python train.py --num_attention_heads=4 --positions="alibi" --qk_norm=false --init_std_qkv=0.0212 --init_std_up=0.0212 --optimizer="soap_variant" --warmup_steps=200 --schedule="wsd" --batch_tokens=262144
Each number is 128 + 24 x the weight over its row's rms, rounded and kept within 0 to 255. Layers, rows and columns count from 0. Numbers have three digits each. The size before them is the row's rms in percent of the matrix's.

# layer 8 MLP up, 1024x256, rms 0.13, rows 131-239, columns 128-255
099:146122168107108171096140153126143103144119120136132178124152097140152144166149128138116083103166134161165112139123139140112124129158160158136054092096104134123129111166164103127104151094128095147150136129126135140140170149126119152121146171125115150132124108129126111123100106128175160110102142116132142157107141105107115106118135120132129138109084098135098174103148128087181129122121
102:100141076126135116150119138153143167147122091160156132116098136121148116135169123122120098158125147132087079133145134154133144165166138125081135145115091148104146125113171133141107146131111111170150113074164092151135155163097147131100094116149138140140108115135141077149146172182100113146114096138101100106082088091168104139122131143097126120111145121142135116130095153162143174098150
100:114116110116154177134155147128137140129166156144132123122151089139168119111135141102132130135138152136068121120122179151163141109106127120145108102112164104121154215106100162090117117112114119141105126134120086122100130108126077113075117140147118126122125162119168129107149123105119082139104137111089170110133152145141080139137129141090111149139104073173144133083093160175063128129134
096:132097131141106168121101131134133129109124131135130183137102104113108077117120135133094148118121137144137155090115116137097106136170165129166138161083114125133134124117094117100090168075140146154143105132106099113080116169102138124111133169128143103120128104117106057119084128145108163121095132170110150147166156164121145163111126115126172158098114193107081094152121134139112184100118
101:130138127107124151131099174141130145128108156068111141134169118132184124126116104116172123143129082152114099122122116089154116116107104159123087122156095136122095133133117164120130128187103064110143107117089153147101121080155096154115133139151130119139110118076153127137138113126099077096140118151136133139160132130108112135125134172092140140168122116148144070122115127131102142109165
100:165123113115145092141128150135137105138168148151117149088119105105102096161124155099081125129098108127150131150134148108127157113185143097110119191172136088112128144121117113114134125134132118164135120173171133114110137152185108133146138164145082096112088109106128093126099125115137154137108123150138082123127167118152119114118095087124121095130152148147200147138126104124132189120125
101:131129143141136134134123159121087144078109173107112125115150129119111132113123134065113115128134106100125146155133147085137116145133154138136086115125129175124075144133130099136163118127147161146082133137100134084124121087167152123113109160139118161115102119162136144106122126112156099082081130140164125146126115124131086131138133110151107092130101200112140145163158132133142121116110
099:142177168060098152102147122130107099141096137110121098139123153134082125146118162105147113152163143161095123129143116112142121101117108153080078138149107155107119106097172142147137148108093104156141144109110158105096121119144127101125126126111142144152125160140121149121144138149117137077147108130139115140111146099184114180107126147113118087172119102070093129135103152134144126119124
098:167112149085162121147143115123125126119169111116058132099172153104088137093165124103118136153148114126113147134130149122102124150100112138130144112162086173139188173082101148127103137150121106122152074137148135109138158087108180140113109127151159140112115127142095122148134123143142129099149139129117148156109126129127119117066120157123131117155149129137146117145100097130123113094113
096:132106096134138168175140143094111065119154099120125133121104112151144129154123126123132125126112096121142154156155175150121163142134143142138143115140169130118115164127138146139106123101091138156067134118151151134112139144151092089153113115083139084114139112079127109110160061143105114108128162137158116176163158103136176109124139148125148113151131129143091103113145169091169104115121
105:119145117068153132142123129151154074112106149133115113102119112105102144138159125091162137116148131100096140078099135154139122161098111124082146108119088105112124139140124139116123143158102088145100145141088137125153150092149177142178125132150121142144123146080093166149158096157106171135143111096125089125160160149118156105114095118148112109110131099107120118127119111129150120182137
096:138156088139120114140145153136140120144108187145131159171151117154122158154112111126130089155135157145146122105115094163126094149132154131141117137138146103182153097132118150078090129104119148172092137102140113090207113081108161124152114088096096132170119095137103090082162101142139136126124111162084098131071140136146126103130140127107150152150118076118123099120122131104138135139125
095:136137112171146118111096147103152152114132109102124127088141134141079172181146122134147125119112128110103156136122184130101151104091140117144109149161112106126091117138124138121122149103107114102176145142179101118126134116171142137136138157132142160099137109137112143140105138148129087097120123109107117137139077202148130146123171113143123130139128155156133110144137135158106113156135
100:111134150127152148165111142123146134115138070146145103130121086158099143113129131164107134116126143131149143113106093151140142106135105099121081136128118113169148172152132136147141109110118157144142114127146169154183106126120170140136138114115151144147131120155095156130201135144135131108107174113146146110135081126125141116083128155170131170120111101155148158115128123080117125056148
100:133119124130165131133167138175137134121110116097130115154113115097092112115084138134116120107118172141143151141125112139121150140125108104108112148142131127169157136088098137129126107177087121134149145096136140119149107119116128126132130116122158136108157117150104148111112093132138143087128102128154156164168084170145117158091151138095156144154144110091168134142150165160121167096139
101:101085134138152135136123129109132101082149098129124146121092140144160101135142152147134117130121206109167121129135141149141147094144158097144109122141147127135119100116113106083117164130142123133102117134155168092085121114125162136123164139119168121159153128115152173157128169124090129112096158158127147093126108082066116113133137109159100106138140119119078076142149133138090156161126
096:110132126157118123111120118147119135101153126127142095135102134163127142104091131086158120084115107157103149139136130139131100107108104133135113154079173153104141135179112138115081102130120138100140108134108106129134141138149125115119129081166175126129129162139131135144100111153119123100098092181153105128116129083118119154122135160125141125146143134116114174106134142146129105154106
098:129162146120128105146041144150155099147152126128157108124153115097115163116117116136105118073117143124137116142093168077113123142094124113140127151128130165135174102128150118104160119097138126108125106139093157139127127121126120135159151130131135151138137129126164181135124143147140129127119115089096097141124137140120137129161103135132090099147132109154102141177131129138130142129129
097:100120116119134127170134121137133167104165142121064056114122154135115108148161152100142098110166121138116120080163141095119157106120141087135137133121139109129143114119129128148140147147120103127123100081120121118121080101155101161128125106140114137115139133147120112095122139122102166115123157114136115134100131116141105150106142120146139133094070122135119082136085177098157138115126
098:145137159138098103166103118129102118142112084143167152134158158102129129102096144123128166167133095148096077177156132122094143111119084108116088108118070140141108137176133143137098178106148152184155169145123144077049123154096140127111128131080135161154094149143134100121135128097112179152101144103109151117126108146128073128138152109117087094109109101155132129157128139150144190148117
096:124101128120154101126094160091116140143140113123127153142125133150143141130124108103125118141151129124100120117157122121096119174134122130124123102158135167062113173134161152153148141148153133072135154157148107128142085177082138122088097169080126171128179143131112123124099089151135124109120155148187174157166115113103071156106153084144159146123119092139124133067175115112148118146101
102:126154127208090144064132112093140143114132123144142124145117113144122165151130150110162103119109109116124183140146164112122140142138142148152126120145138131100122096114163108113139155124141136127174134107090087119071133122161178146130114127125128149123147052119108142101149097134149100098138076149143127114174089150122105106115121121145116103138181153158103075151136110153107102090167
100:119165110102092095135085141127102117143155141138115143126112150130136120116109143160062147097157162110121103116138124109154179134163144143120113135136104177120098176140110147153115155134112116166130141145195154145134139149143088107185162108123124153114136134111150168129110125144208099120113127170118147137136131162105097123133111104136117125109134131132144151107133132094144153121145
102:127094128121104173138156116104132129119139097102139174093105110153060125134181131132144097133170124105114144134107101129139130115119068120113124178160124157128136134074095112131148111092137137141127099171172145144122139172108114185140141106120106158110143157122150118139140168145169108150120148149097147145156183102103116146094129172105148141153103110121119146098112138124098154146153
100:115150152109119112107094124140144099134140135135137114129107145133126109102148161113162110074149098122126089122125096132118119127100130143125137134138113094140080094161123154101167127116115124124118094121123153106120137122134171167130115157139073121132116175135114131160076134197158112114149148119104114135107085118179101150150085135106123154148134141111144131139108128144143133078182
098:136139137122124127118077144128130111090130153115101092154082140153144162148139156143143122139143173112111121131097176108125139158170117112127146099124182176138100146165094153105171134122147182145114088125145138115123115149109129085171143156137126137158120105107119125149104106108129136116108130182133108144159139124117188148140102099113109127136139123164135104119148112085161139150110
100:109126120139052147149130099138121125128112155157119127128160108153150109138108144116114117139104125132115122080134075111112163142154117119137108154119159130127067115116154150126105088162107127137130148104101146112127111121128167132152124141085110142155110171138167166132105145136100104138175078158096140157135134129143139107116119113112163071147069168104135141105127133090135160104120
107:149130122146105087161110128116164104137101165090133123073158121127158107114181149108134117088106115110080116133165103129116145140092105118110085078140163113102106097179161168099137138144108133153118159108145101125141146147091110144130076133121142078106097083117147123116066079111186160103139121137144131099109132084131130144095170099122159113116109121138166084127133137121111134098132
094:110096100179115132170134133151124149112140126097109109102160141142138104142152138132120151095094132124143149128125147119112101102158076080181133117159142061079155084133137098158119125108121152138127172121083138150163183133146142128098102111076098128147131149124152123118128111183129149095113096147140141128106163160169068123128116120105121108163066102121089133096105154087128103104115
099:089120125135137142126058140117172188170130114140148110159107154129136161135102123128117148105113124121113153111129153107109083165150126149118108131104113138098094105106108077136114112136151107121160132119104157123151083098095106142102135140145087121111161127177109108130118130114150126103097123100137098126131110123164104102126169163125133132109123140132121151127145124168099135182092
099:085160116139103118124136134174117103151154120133136115126129126118137105112101146133163127121163126160084118092104134126111132108088154107125150153130148162132093111119146120120145110111166125147129142172128153127140125161137099108167136135111144155082115144155135111127115170106128087135127114119105142106097111156137110108173150109072116138170138118112138149137119127124207145156120
100:158156108117079116122112140128159157098116160107109156143127126113121102106143111142145155145091153096127119147111095123133095143134173145118142106120102118133123117149128113108143147156139113140075114130109127148133117119080129122130161144133139138117104132134114133114105144097124138126176117154152125117151137113128110174104127143125134118151145105155163108135110073125130135102100
097:116130168141154130146107183170151125123174077119131129161156144117114118130095090134087131147131169125112143126085134142138116166130125124135109060133168137098131169128174117122145147170125126137103104103107136093119100111117131113150089123133196126162137125129152144149143110114135120144170128127105119179120125153146126162117138144161150111147157128143130104158141095123121115163096
098:116112140109181122111140120150096118117145141129132188149105130094073121118122164144104134137123093124122104087109131133121123142164104118111163136095135156105096149147134098138141152134105144135148170169118099146084102126126116126124139094117108130133106150129126147142111122131147126132144098144153133157175145132068128157156126144135152139114114109107160085142098170145139149157139
103:104109108149107120131103138124124117137126140120089117111156085101137144137091103089145101127154087141158175117123083118136156161137120101207150139164105136118113110126088167129172123145156130113106138147111120099073160122122176186112107163164129102153135090127139121112134105130116114132148156170138105108123129125159106163111150121111166109146088151117153090147090089156125121157145
101:113173102125132152124091146110106142158121094097113119090171136156103103151105152099107117142148141145153138136103159165104119099176076130111156147126120114114130111161119136102138138121159106123084160091195113130078143106116156106167164102114104137129158109143147108151136085104121121086113145120118097141091132103091147111142097100125146153131156123095110110104107145135143127112149
093:122148134115135083144142150140101137118092183116123092090151119146133112125081078121154117102142150097113128152109122171136145099103122117114114116090167134109129092110135108157144103148134143132133142092115162133112098076126112122133141134146127054109091116132149123182156161102122129087144137094138141145129124141156213160138139126114093110120083112126120120162097140149127095136093
093:132114139170138133138145108120129103137144138144086115136091148136097100115126119120167094103146162091126150126134105158122155097098132165108139118149139118124171139087141137102133151091128138139096111142133192104134118103101141150131139133169140112166160126115103162100124146160138099152117145156157116146130136155139150129132145141127167147158108134122117160091109123101119107148128
090:188158123129082071160115142117130117143132133109158107136136111136143142111139129093116132119151139107120150100131191116144154135104150159155126107119148161125156088139114118144123169134130118103130150109146132095124149152112162111114154137098120097145092073116122125116158161113147130109128098125112168127111159168128073095141121153138099128158163145111114160148093122105101127112156
097:093149119119076150145097143138117133130151121094115133137157134136168148132083164139129143122134121127115153111140107117153114142094098084148123097129077151115125152120138127129111144098118125112145146125115118098125138144111161120107136138108148145107102112174120092148095133187162129154105131112138157105113133122122123149118121167137104132132121102126086106156152176108154144124070
096:116097122144135144111133117105082140096095113126102134134115146149119117126147107128083107095136186143183111132105167092112080152124140176168122097134140152132092114100079130117115150156130141122158117114169125122114132150134119110150089128115119116109094128125135138125114071125144150137090105179137143142124140164138143095092138150110158176111074118144105112159149121142124070108116
104:119114158111147117071143122134143078156101128130167097110130102143112118137122115138131139150157152106094147111114130119102145115101151134128086125115141147110153125075138199117110148140156131108153134093111099107143119120123114102134149141106116100163130125126166136106098131156112125115132108115113121122127160106125094125122093129114138129162122102134149111128099129126132162106184
109:107084152140186149153143144138088093141150119119150104146134102137130085126147147122127153142144135142115142112155080114122122135123196151127153129106121107130120123101135141131090093120116120146117123166114071113116186104095140090139143140138136142122116121115141146162105136146117151158126057147123149130119104154146126161126121068144154116117147093167137119108139112102130095135136
099:119141152110115090129069137159098096129150114165114107094131124078139160166103075115113060091122114137110100170155104109149137108128164184131163150109133160140121136148133141084128140126151146106159148126142090110159172111129149146137138115141099160119134136099131085146113150099119146141110104157114134156110151124151124169171071123160114128111116097130163113122087084111164148153113
105:123086071134141152166149118134116109130122120155129102138161097104092161162135173088175111142121127132151137112133153153121143139112140181136068130131134102131130130112134158155105118140143117103190122142116129127126114132109125082144170094123134091165116137132131148123108160141096164142084095139132158121154198112098086088129109168108116101123109144116122115087131119151161151122109
093:099107118144121144122171129126115145168100112169110131139127085143094138107129145126139132125109129126125129120122123130128111096139118153127153126135169145120119141105122125104153097161127137109076135152117149135137137122083106144161151104144119146095142126104044122139096152140146137174100106096139161107104157131144178110143160128118143149095119086141130090153146117096135123161101
098:133123111183130100138148165108111177133135117122141116086183143121076152096134101129168127106129145144125143115133161120131116119133159140133131113159156111131075151140089099107145122074144123112149115138113105129148134098116127106127130143118138160105110146135153148114159081156170134129107116149108109100105139111168168119118137162141111160123114163181144120117094161103141115144127
093:164120145117123163107103105136106109167119155115126094130159157179136142123151157093124159176124135112145126166129147146143115104151158120142145109154135097118176053155093113124145130111114117087134125108104127161138160136137167099136140145141116153143073134081143087151097105155152131075085141101139180107148122108102118098117123094141105105111120154092094098148102108159116106123128
098:125132143165097111146134136141108102146145116105116135151099156126103141103145118127153119144130125104140125143121109147150122123123142114119130119138103118116083156131173160072126144142145159182118138149110131123118142088115118150142112131129058123104140092154120131104127094133165130169135171136104134151094122152114123153110145139110100129107131172150161136130166117154154135135171
100:131119122150076160110157116131127120101097127122137146142128093106142145119141143166110126100138120126084126128102114181121096095119069121116113106107173078075110099098104120164160139130150073136141161131080125172136113127160098066134131121116089114161142136184120155128156123108087125127113163121109126154112167126159162082121135098107108107135147105116146164126152147146111110131127
098:112176176108100152111147142107139135134141154098122143118106122092129102122149126152146117121105161136114132162123129094164104092146134142131116097108183139134186128103149135099179157142143135089136143138100097143133148106124136148152158137093128111138146098084160163106148112139119158127149107084120121133102149160156149096154110120155161154128123127130122117111132145125122113103145
091:100132121150125127166136136127130139092131090139110135140081110115142122137114145136116178153130147115125172132127112163145115132112115151107143119109093122155124141095152140087131171149142130124169071109133126101103126125122145111130136095069156146149112126121152102124136120090156128133174136145145114127153107128063137110173141126111120127101111140107119168074169162111134088132099
096:156124155145114130160144129143123125143122150114144137110139116141167118148105111114116130108117154136140165136129122097153157159092119118119106136142164159117149198137155120117100093126116162148173140107140132174120104121117137106113168133107076082106122157131115109155117167120095118156129082106121095140151142103115176136125119112150154137129100120114169145075094120141150113149100
101:126128121129084130108176129097083107170135151133133101127164096157119163142101124124074129120173159174152132109163132123092135152144077142142130094124112118125134141115073141147161135102121143138132167122105123099122099098111142128120127093093115141166121137114105101098160172160117104152086095133099111151095131062127095148093119133101135145142133131179151104135125131135183092114109
103:139102082124145147150139142134132096168165114149072114117111095164149115109117112159149143094109161127113107132123194151136091143118117112131074172135127103115107140144110126154152122161115094107135120100147120141058112112154136106136170082147131146131131112140075109099121101077112166151120122126101102111133144142137157093110115135134138112157169110125130144146166135122126117114134
098:104125141179139140127134149154161085101130140131124137108142129127129142159113095120137096117170163129168120101128123120133115158190137102100119150135136117109114117120175110127148131149130115133136118136114149167117148107140131093111168135151163129145092150113128102163108089110155174146110150135138109147133100141139121097147074106119151156094071105143068134103093136103130143167158
098:111106135117127155142141152118142153144124095166104085093155129155114125131150133168150149080141105166131154149135163111126110102096150110162146143134097165111118117131140144123129138153096135138123136145100150132153115123110165159110141134125114133115085151120141159128152128084120167143084098138111124122105172096135151175132145130169114104169148141156132098143178105144174111134135
099:183104110093114091133114134099129105110118145140139162131154122147122140177128135119142124166144158129142079121113119098148160083143165101145119126139148072141129118143095117156145153094158103125101144078167122141124140123143149116145167159152152109153095129123085135135121098076097138132124138126122176131119138121110104149104169103125144085154128128084122061166116113109139078122086
101:145149086127138139122146134131104115144114139138124119092172118115117119163105136140148156140155133144139108113108154093172169111168153151096125132141148138142102119138162139149110115153087153109183105137160157103129112118126137156141089129099121141139075098106141125068144122143093142165135131112098132148140146080111165134136128117144136154121119138132123108086116116160094152134145
098:134100115149128123136114113181170127135120174113117133113137107179059160123129174153129164118146132125114138128111138143104132179114128196140145125121151117132091133151128093125110153148106107119158176117142150106112120134201150156136154111098141098147137155137108133125145078109134115117125119116126131106138137116141144099125118106160138134118110139117113093154103089129107119083136
101:106116161082170113108132138094120114138169134106146133152148132129145139151155130146102148122157151119130149138118195104122134181118094142169119120123102163113131165112118151129163167106141117101133127146109123108144137144130177138134146115142149088061141153118123121144112084134091112108102155111132115125147133111178122153119113111119091133155096155141136126158131160125121136158121
106:109110164157170167142132087130172141114130105129122126113142132100156143157104174120083100137124120108167126108096121154144160177157139127096150110162114108085123156085138143122069173171157120147148140100137119120105139117136132135167128168100160101123116083151124151143070135119124116116098155152122129106120190150124131126127140099124137115126132156102162138106106094109078130133171
098:142141144103167099106101102169100117131089155128151108147135179132106116135146122111191095099124152172138111132109130108114113141147162119093155127097128146154084153130145140179068133142148129158126128089153118137111146134175130140128135157118124143121149128076131122147158108130116157137118138150097137126138150100142131127162165121142145195160111105127113138083117156141154155099146
103:118158108106131125110121154113118144107147185116089125145104113129099146133146117136085158149136086147105115119118118129135178145153143162135102161093100130142181143134141089122081127137110066174161106104136130103136145109125114114119116142138137130126097116145092099111162126115112173153146098144102115081152128119107142118104175112121160115113136150118103148119123102126170119097153
091:113162132169115155127115164083105108124117119130101145168135124130105092137141123094145124150165149132115152135100144105125120136180142130109102140109159151142072110131131143115078162136178176106104091120149152121136131096078143144145110097173150154139088107136133108092148128120105115137128121118175126087113145098100085127079123144170134173128122128138134106133151119143121145144118
103:105093150130116173102145094133121117103118153143139148133133152121145107108100168089114118110089170122173122095136080124148124095110170186125114121088139153123133115087132109146120138103160150103119150103171122161134133141137151069186082147094105099113141128107111122134156103127163103116113143155085130134144128133139120125160137144115124135179119107128116152137130129135079099137123
088:139123104129125116169155100131120157139107165152121140145110139104109144077122131129176086084143105168119100146136132170160146161107120152155131095127134129135124129141140128118124129118119131122112162150127169196149130143119089184077130119191110102147108188121112102068089161132145119106138104089134176140116073125081102131122132143135120169099123116151132072135157145146137139135129
103:146106134147087141151136121111161068129103108138154126133129156088140169114133153072169129095145171143161124127148150146097132169112130122171123100107133159113130165125087121127152114122127120117119092106126126115125101158147120131138158126095105122118161127105085127099123132115114159167187106088159143120142141165178128143128129138185081129157156124157126112121121148135110151159133
103:155136105125157132150115086131134158153126077105124078137153139117157137156133139161134166095093159169125155099102140158152089116143123105143115138121138081155123105104082130143145147127112160160120132128120111127106151148155148142109163106076132122105153143158124094067120105138100145091127167151115124167152144159115117089140139125129130110090127077114143136137097139134135158116147
090:135133170122159121110116112098115080134176163109102112107096106103143141161128111119114132165152066127068133110121111110132089119126085128143127135149143142114163121122113120175145126142096121120116162097099144163138143139133125095130135091144103155126145137118144138124178104115124146114118152142141134122107133117119147111121141134151128169132102090116103148190132100152126106163135
101:117139112142157128115109166170183100114148113131159123132155099123173125148180143173151127115124153147063141134122102131136134116151134097144096158158113118084133106134129134145106132096128149103088131086132142147153153104123108077100137106108122122127120171125129078164134102118136156117150146164179132165078104093157146114125099112106140146152134140131158134149072121135116110151124
101:122122153132104173110174177105064150127135108116108129155122087142090081163071137099146092140147127117145125135128099145150157165124169100153087137112131122126125121170159139170121099115172143102182129137158152121097122149131144146124128143114108151111116122116062120141145123092138144083128115150107155113123135102101115117122109131129127083118144130153123116200136102120132146124103
100:106138103115137164139125188119080100104135153152145116145113115112087087147141107114122118158135149113112114113076119144160138149144171131120093142108101128144137124130147098076133126130150128136127128118122166128130137142189140097134141146091119142094110139104070141128152144129109136139144135128156133097153125161154122087124112159096148131128151121119155103135138098122169150148117
104:128111154118102116143106153117135137103083100111142116147117109136168132184160160140138145238105100148113145148124149125176139126130164146149093103143187131139126159110104127117131144113152139115135123122094136141121105139156124105125135064069147118093132140137135139109128119124133094171140145126139167123086123107123097114126130154111139139091163115116164128106116147129113149139134
099:120167118106112081112123151112085114141140123107089149101135125180142145170147134119179110129152151160139070103129133118147102124122128144091121105141117153141122170195130136129118144154123117123103157099109146128121145102120117124147140157095078144119118145116176156131165112128166156167122148110110122111110099146118153179110127143080106172101142103161123104126129137125164118143141
106:095155125133116145142068128118164168109138123121176159146132144099140094126130150106105133158107139143127134165110101137152149141122089115074113135107132104105071115135159147173128148104097140081166175098117134052127123116127126156101134136082135175145142138127153102130108145115133140108177169155134101144133137139138114165125118165136083136115115157138156113145099126145088091099135
102:147138109134145116146147099098125119155139142098125148165125124159143156102151129088106083120171108116094114108124093125119150175124135094162099127146144138102127160164107134126184120128155128106140126115092100125183115140148155118142102141113102138145124145092114123150170135119154118127079142095119115135128142179110091147182170111134138187151139153119169130084124143150138169088108
095:143182119135137142136144130124148117167144174091110140096137144186117113150099143146172092120152140104155109171175104145118113130128099133158092124147122128127097133097143146131131123115126141141142136144162138132125139142124120102116167115133181165136138124102106097154122146110140118138123102162107119153113121114117114127168164168092080124123122085100155137105106138137118159123089
105:179168078146103163174112129107128138128120127115111146152117143088144093097102129160097131137123163164119113113149128119139116107105106142129117120111122169153118118129147126134094137122107124104145139175101131105133123118133160105114151117118114081147112116120146109115131139086128155087122107159102149104075075103083130116100113099181154135132081101138135104143164084103079139138131
105:111124168123109137132145111130146103133138106131093107174150137156155126074105143136137149135123145127135121119133160137159149121110148132088119140094177122157129117142105114141093140131156082117135097126151147138131150109134130130158196182155097149127147111108153151121157129143171118127160141109097110138134168158143075120139121104102093137143135118147103131107163176108114146120105
110:133142129106165137147117147123135129138155109102129118094066138096132143148121119139105110097100182139124076118138122167105141136090160088129105121170150136097182179128146138127138118167129129164143145103117157103110153111159124110145102076132142163143115098140150184142163138134138120113113109120143109094119115131147198133108128115098097125117155124146133112152116135085111126135140
103:128097118126138109130158139156142127122113087108097091127175162135132114135148129117091173153164082124126118128100144123165116159157141146114112080111158153124110107138121121127121096072113138129131129119162144181125132106151121100094111096136145162126166175184112096135116118120122134153146140114121150125068116130148107145142136107125149120093113141131142103165162150170114122096130
099:134098178126175123108153162135131155127136099125132126111178138190166088133133081112144089108116106128154111080152146159118131147110086162125155126083169123091133123140095146092184133094113159154123132091142198121108122123136112122118125147157122117180121132108133103106109087128126088118133131134117164175130130148120148118115132126184159144126134148099116193137100106110149121109121
104:130138108110166128134117121103109126140136121155145149201146138115123131049145122087078114157128121077120127130189131136141150176137145123119121133115136132170136152142123099129132121117142142113142142124110129133131124138154155126128171121148091151134163173120153102084122137095128119121100120113105146105089126155117102134107149114085090147150106096101134164147110092157167083124110
102:094103117140106129143120132120127122140113139094115115099107171174126141135160112094123126115089124121155126180091127156123121132117124122108150110091096132109104141048141108098153138155078118104137113129153117116164178133139105120155132107174112138147153096109123104113132133159122156152115129112131162122080085108102145159111125134088152113153125116114125133129126131126108171147133
096:120109125144157095124161159195152144108174124140146133114124117113118113098146152117108174149105159116133111151093127177105133100129108124136149162147148198114128119151129129138108123084157091118118114101124149143152094130136071161100125092118080126146126123127137114119115143121124133153136143122134088137101150077141161095129132131110164112106166141122162136142094132160143147150152
099:079125093107069106154148142130139146123132135145131138134173107080139130127129126143111125130099129131127130112120135119127114143136101105160091152159167071143129168113120167142124163115153162140121094148139102163122161125153125117154130127067138106107111139129108090128137147147133193130125107091108119145167140152133182138158086109073109118113099145185168148122136148124153099079158
099:161163127123098131138130132127134125135128169118120160144140173089081145127153127098136118134130141152128117091143092139113122159167103125167128156132152153139099155129114117119122099119109093099145148098105101084103136144152131080143148086097143074145133138154134120120114140132143118117120125131111111157120100076152163112116140096111103116169167089163128106143022097119130162139146
099:149150113137160123136132102097115148168150097138110161113089138132127164110082148126163134146132132112132089121130146128093135180135127136119137118095107127125104142155157112110115113117135114163118125133100184128149143086165102069137162096091143134172157138095139081129143125137118112126143152177128147123066099138142153127126106156128141176098123078153162153134098140099154098135139
102:075125126114132127116114126128143113183112174109141122132170117151117168115142120094185124149125153152174143136161150138120148125083098106131181115127102118138135131106100133111160124128122124141112120176115125084168125123090100110142163105156160134155106139105132150144156128096139128118132110107126141126131095133118141085120077128136099124116081164168098120104152111081100150123127
100:086089113202119138123104154123138118179124085152095159127127127113106139115110133111128131156061158168105108108170116131145109080079079127121115084119178159117126119153136144148097152168168124111137088126119144118153141131141140121147135089132144115120134098153147129084121111106122141172147115115137146132093145139180142124107100124157162099158125082115084120090136152116085121106140
100:179119165075117165131098186085148126134135115162140122135102120153147090142108098131116109095123141106125133125091135143155091165110097106097141081138116175133086103113125131150138100155099134148103170171133086092133156147136139150127106120128128125104118162116125104116100141106136125116109159156125179118112122144101125143112161092145099116098093111120158144181136113068101105139158
098:128099106096113138114125153121158135127080138122112115161124140146079119099141141136089169137076150123132157134183083140130139130112147126110113114151126111102109122129130135126149172132141133149117168123099106076085112148143127140123130097100108124098178137176130170142130117119093097133131130090126109085140157166119121113147101139145107138104170124130149124135130123160152122109136
096:126109141103116093109138154093123160095133150111127148162103159111133172145153128128086085098142156134111148084142158117120128123106153152168105099131134132119130143103129106127182103139143132120121173108152115161173128129124116153121146153153107162165113150100104105141150138144134139115149159092114117148147134153118113145110112092123130091133100130108138112148120111092121128117164
099:168187119113149128117131096110077171100094129105141121143096116167119116115123105138131102109119137098147119117168142104122092130140102138117128110153148155184155124102151144089131141139137101158148129122126120112113103122124133145180141127166143078163159102130131127134129086143114130110128116143099116127087121131110128149133106151117133096112125095134189093174128128139172105118130
092:096131114145147128116109088157138122147117117138125157139106124167089141101140165137156107149136105088167173130084121168092140119126127140123120130144135172131106117171079105111109124143189064153117131140138112096144110122150131124124126109140099117096110140090143108154134115126167148146125104153131133132151103103132127121125135169119081158100100150108118145098118113188124100153116
100:159105132155113148133106140151141115173133134160119100158082124147089121098118151097126141110114129133139132122167150132143156140112165105119123152068094157118090137102145141115126131134145103185099095129139149102116140099101120120093135094159170109152112122118111117141077099138113148129098084148133140160126080170166105175155148079128167140059104135114119118123127148127110173121132
101:145146117118157127173134102133135114098149107110087152161130148141103145140131151127144120122165090105103122168150155141160135127114136102136130124129133117117106138094150098117098117163094153164135097127124114090141093087129124090146167135102137146145110100082157117124133142157156193126097102074060092141115160134143126121141174141090092113115112133096106146117120142123114109105154
098:143094141144114147110142125114103162154135152119102152125107114095124169134135160111122098153115153142142107113095142054174135111112119088129126126128157139113116116147128118145143067105104082119120133072149140078139164148113122106128141115147153121128174118129139104115108107126152105139126124132159114163131151116095133103163089136136111126171145108224141122131108104083152125069145
100:115113143116183153130104146113113144158124106152115115083141092105127119177140188108170134156117105128146131114096126137117101125106156119136155170136148117167184139133121139120152168140144084141164146132133134083122134107091147169151139116137118137130119128167133108136106101108145113143102106111115140128112116166170128176118170127124121103136124145213133142122134172132089190170115
110:142144126140103100155149133161149131128102110136159120110159093133119137096121122132139115115119096130134138128085169125125152120128126103141120137130102135100129135122148099114141150107108119149120158117150135159159139116111134164151152120136099143099106142111140137142136131150129164128112114136153181137130189101122159142138139103130173107094117130110125162124133105150081167099133
101:156144127101132163088164174138124121126119134120144126117145104085130135126135084154129111102127119135121156128126162165124157114183123134104095089121134079137103121088124112115155155145120176104144130102124113165129097120114118171155124127120136145145103144114120110168115131136133133067140145107132150129114143162101086134132147130116113119069112076135097125142142135130154121128132
089:110158118121140140112123151173155119096159130105142140104127109123089125154122123094146097152107145115090117153170160083130181129132139118124132136148135110088167125124114142159098165125117102132118142179152116101098133137194114096180120117125131060125110095101116112167127127104120127114125145141103194136164142170130164131163115161115135138125158111120119124132094136139102102135109
099:117112179133166149132129139169101118119148092131159147162151102148146117136153129130130119086138142137190119140129161119137135124155102150131110123148157160114095138142128151148076144154094138145113184139096135121130086149125131142107117115096148163131112152146112110142136120131122148118130134123163112094115123133084104127113156133114114063081120107116184158083120065157161122128152
101:136115108107095147130112169165138128127094164119124116131130097168135109129149138111163114108087129141090153130144121095156111143155175097096140107094152133137142125158151155094172108138112130142116146154091117142143140149105106144129134158117091134114148128101088152137096120116143118119127152153160129161105104127111095139169134149135123114147148100102064099114145139101158164116127
100:113092103096111159135120120190115097132143143132126109109133155114114115124133136112151104084110157150147127105075095132106117143168104086139135156126117135108140166122122113157133093153069119133122113099174124121108151148103118118148157132148138147140107100140089115146118165112136121132108128147133149113113172100109103139110129141145100151146123139171115111115122075144144108120154
103:124144132083139098150123139129192137099109075080138151150137146114143121136089129146090128104148122119098104126094110146127113115129129118139145130132114121138184172123147119076161192120108131127144154145123149146136154130123154072145141091091155142176127133102114106102096119099136116149093122109140108154125141133112126147149149149146102147106155150083121121136118116110129077135155
100:104171150106102120158154139130111112141117161082139147133138158146160130078118137126136158133121106161131103161130117140163141104158084078118136105170138142077153130133151149170105172116114106177111099146117131155131116119110111155129109104107158145144151142063154139127142113116098133171124126119100095107145108098153150111120111185156139072076146109095120182143134161108101127107151
109:108127113128103095097087148122137122142124091166106084102126095107071124121147131119133128128130156145119178115141139114109099123141170131133155114164182132115105151112115104149149123165094163197126104165110182135165146153096140104114152086089118137119088156141083134131160149113159165132159081159127112130115098150170143118120097133095114111131107083163142154128143118097146139127108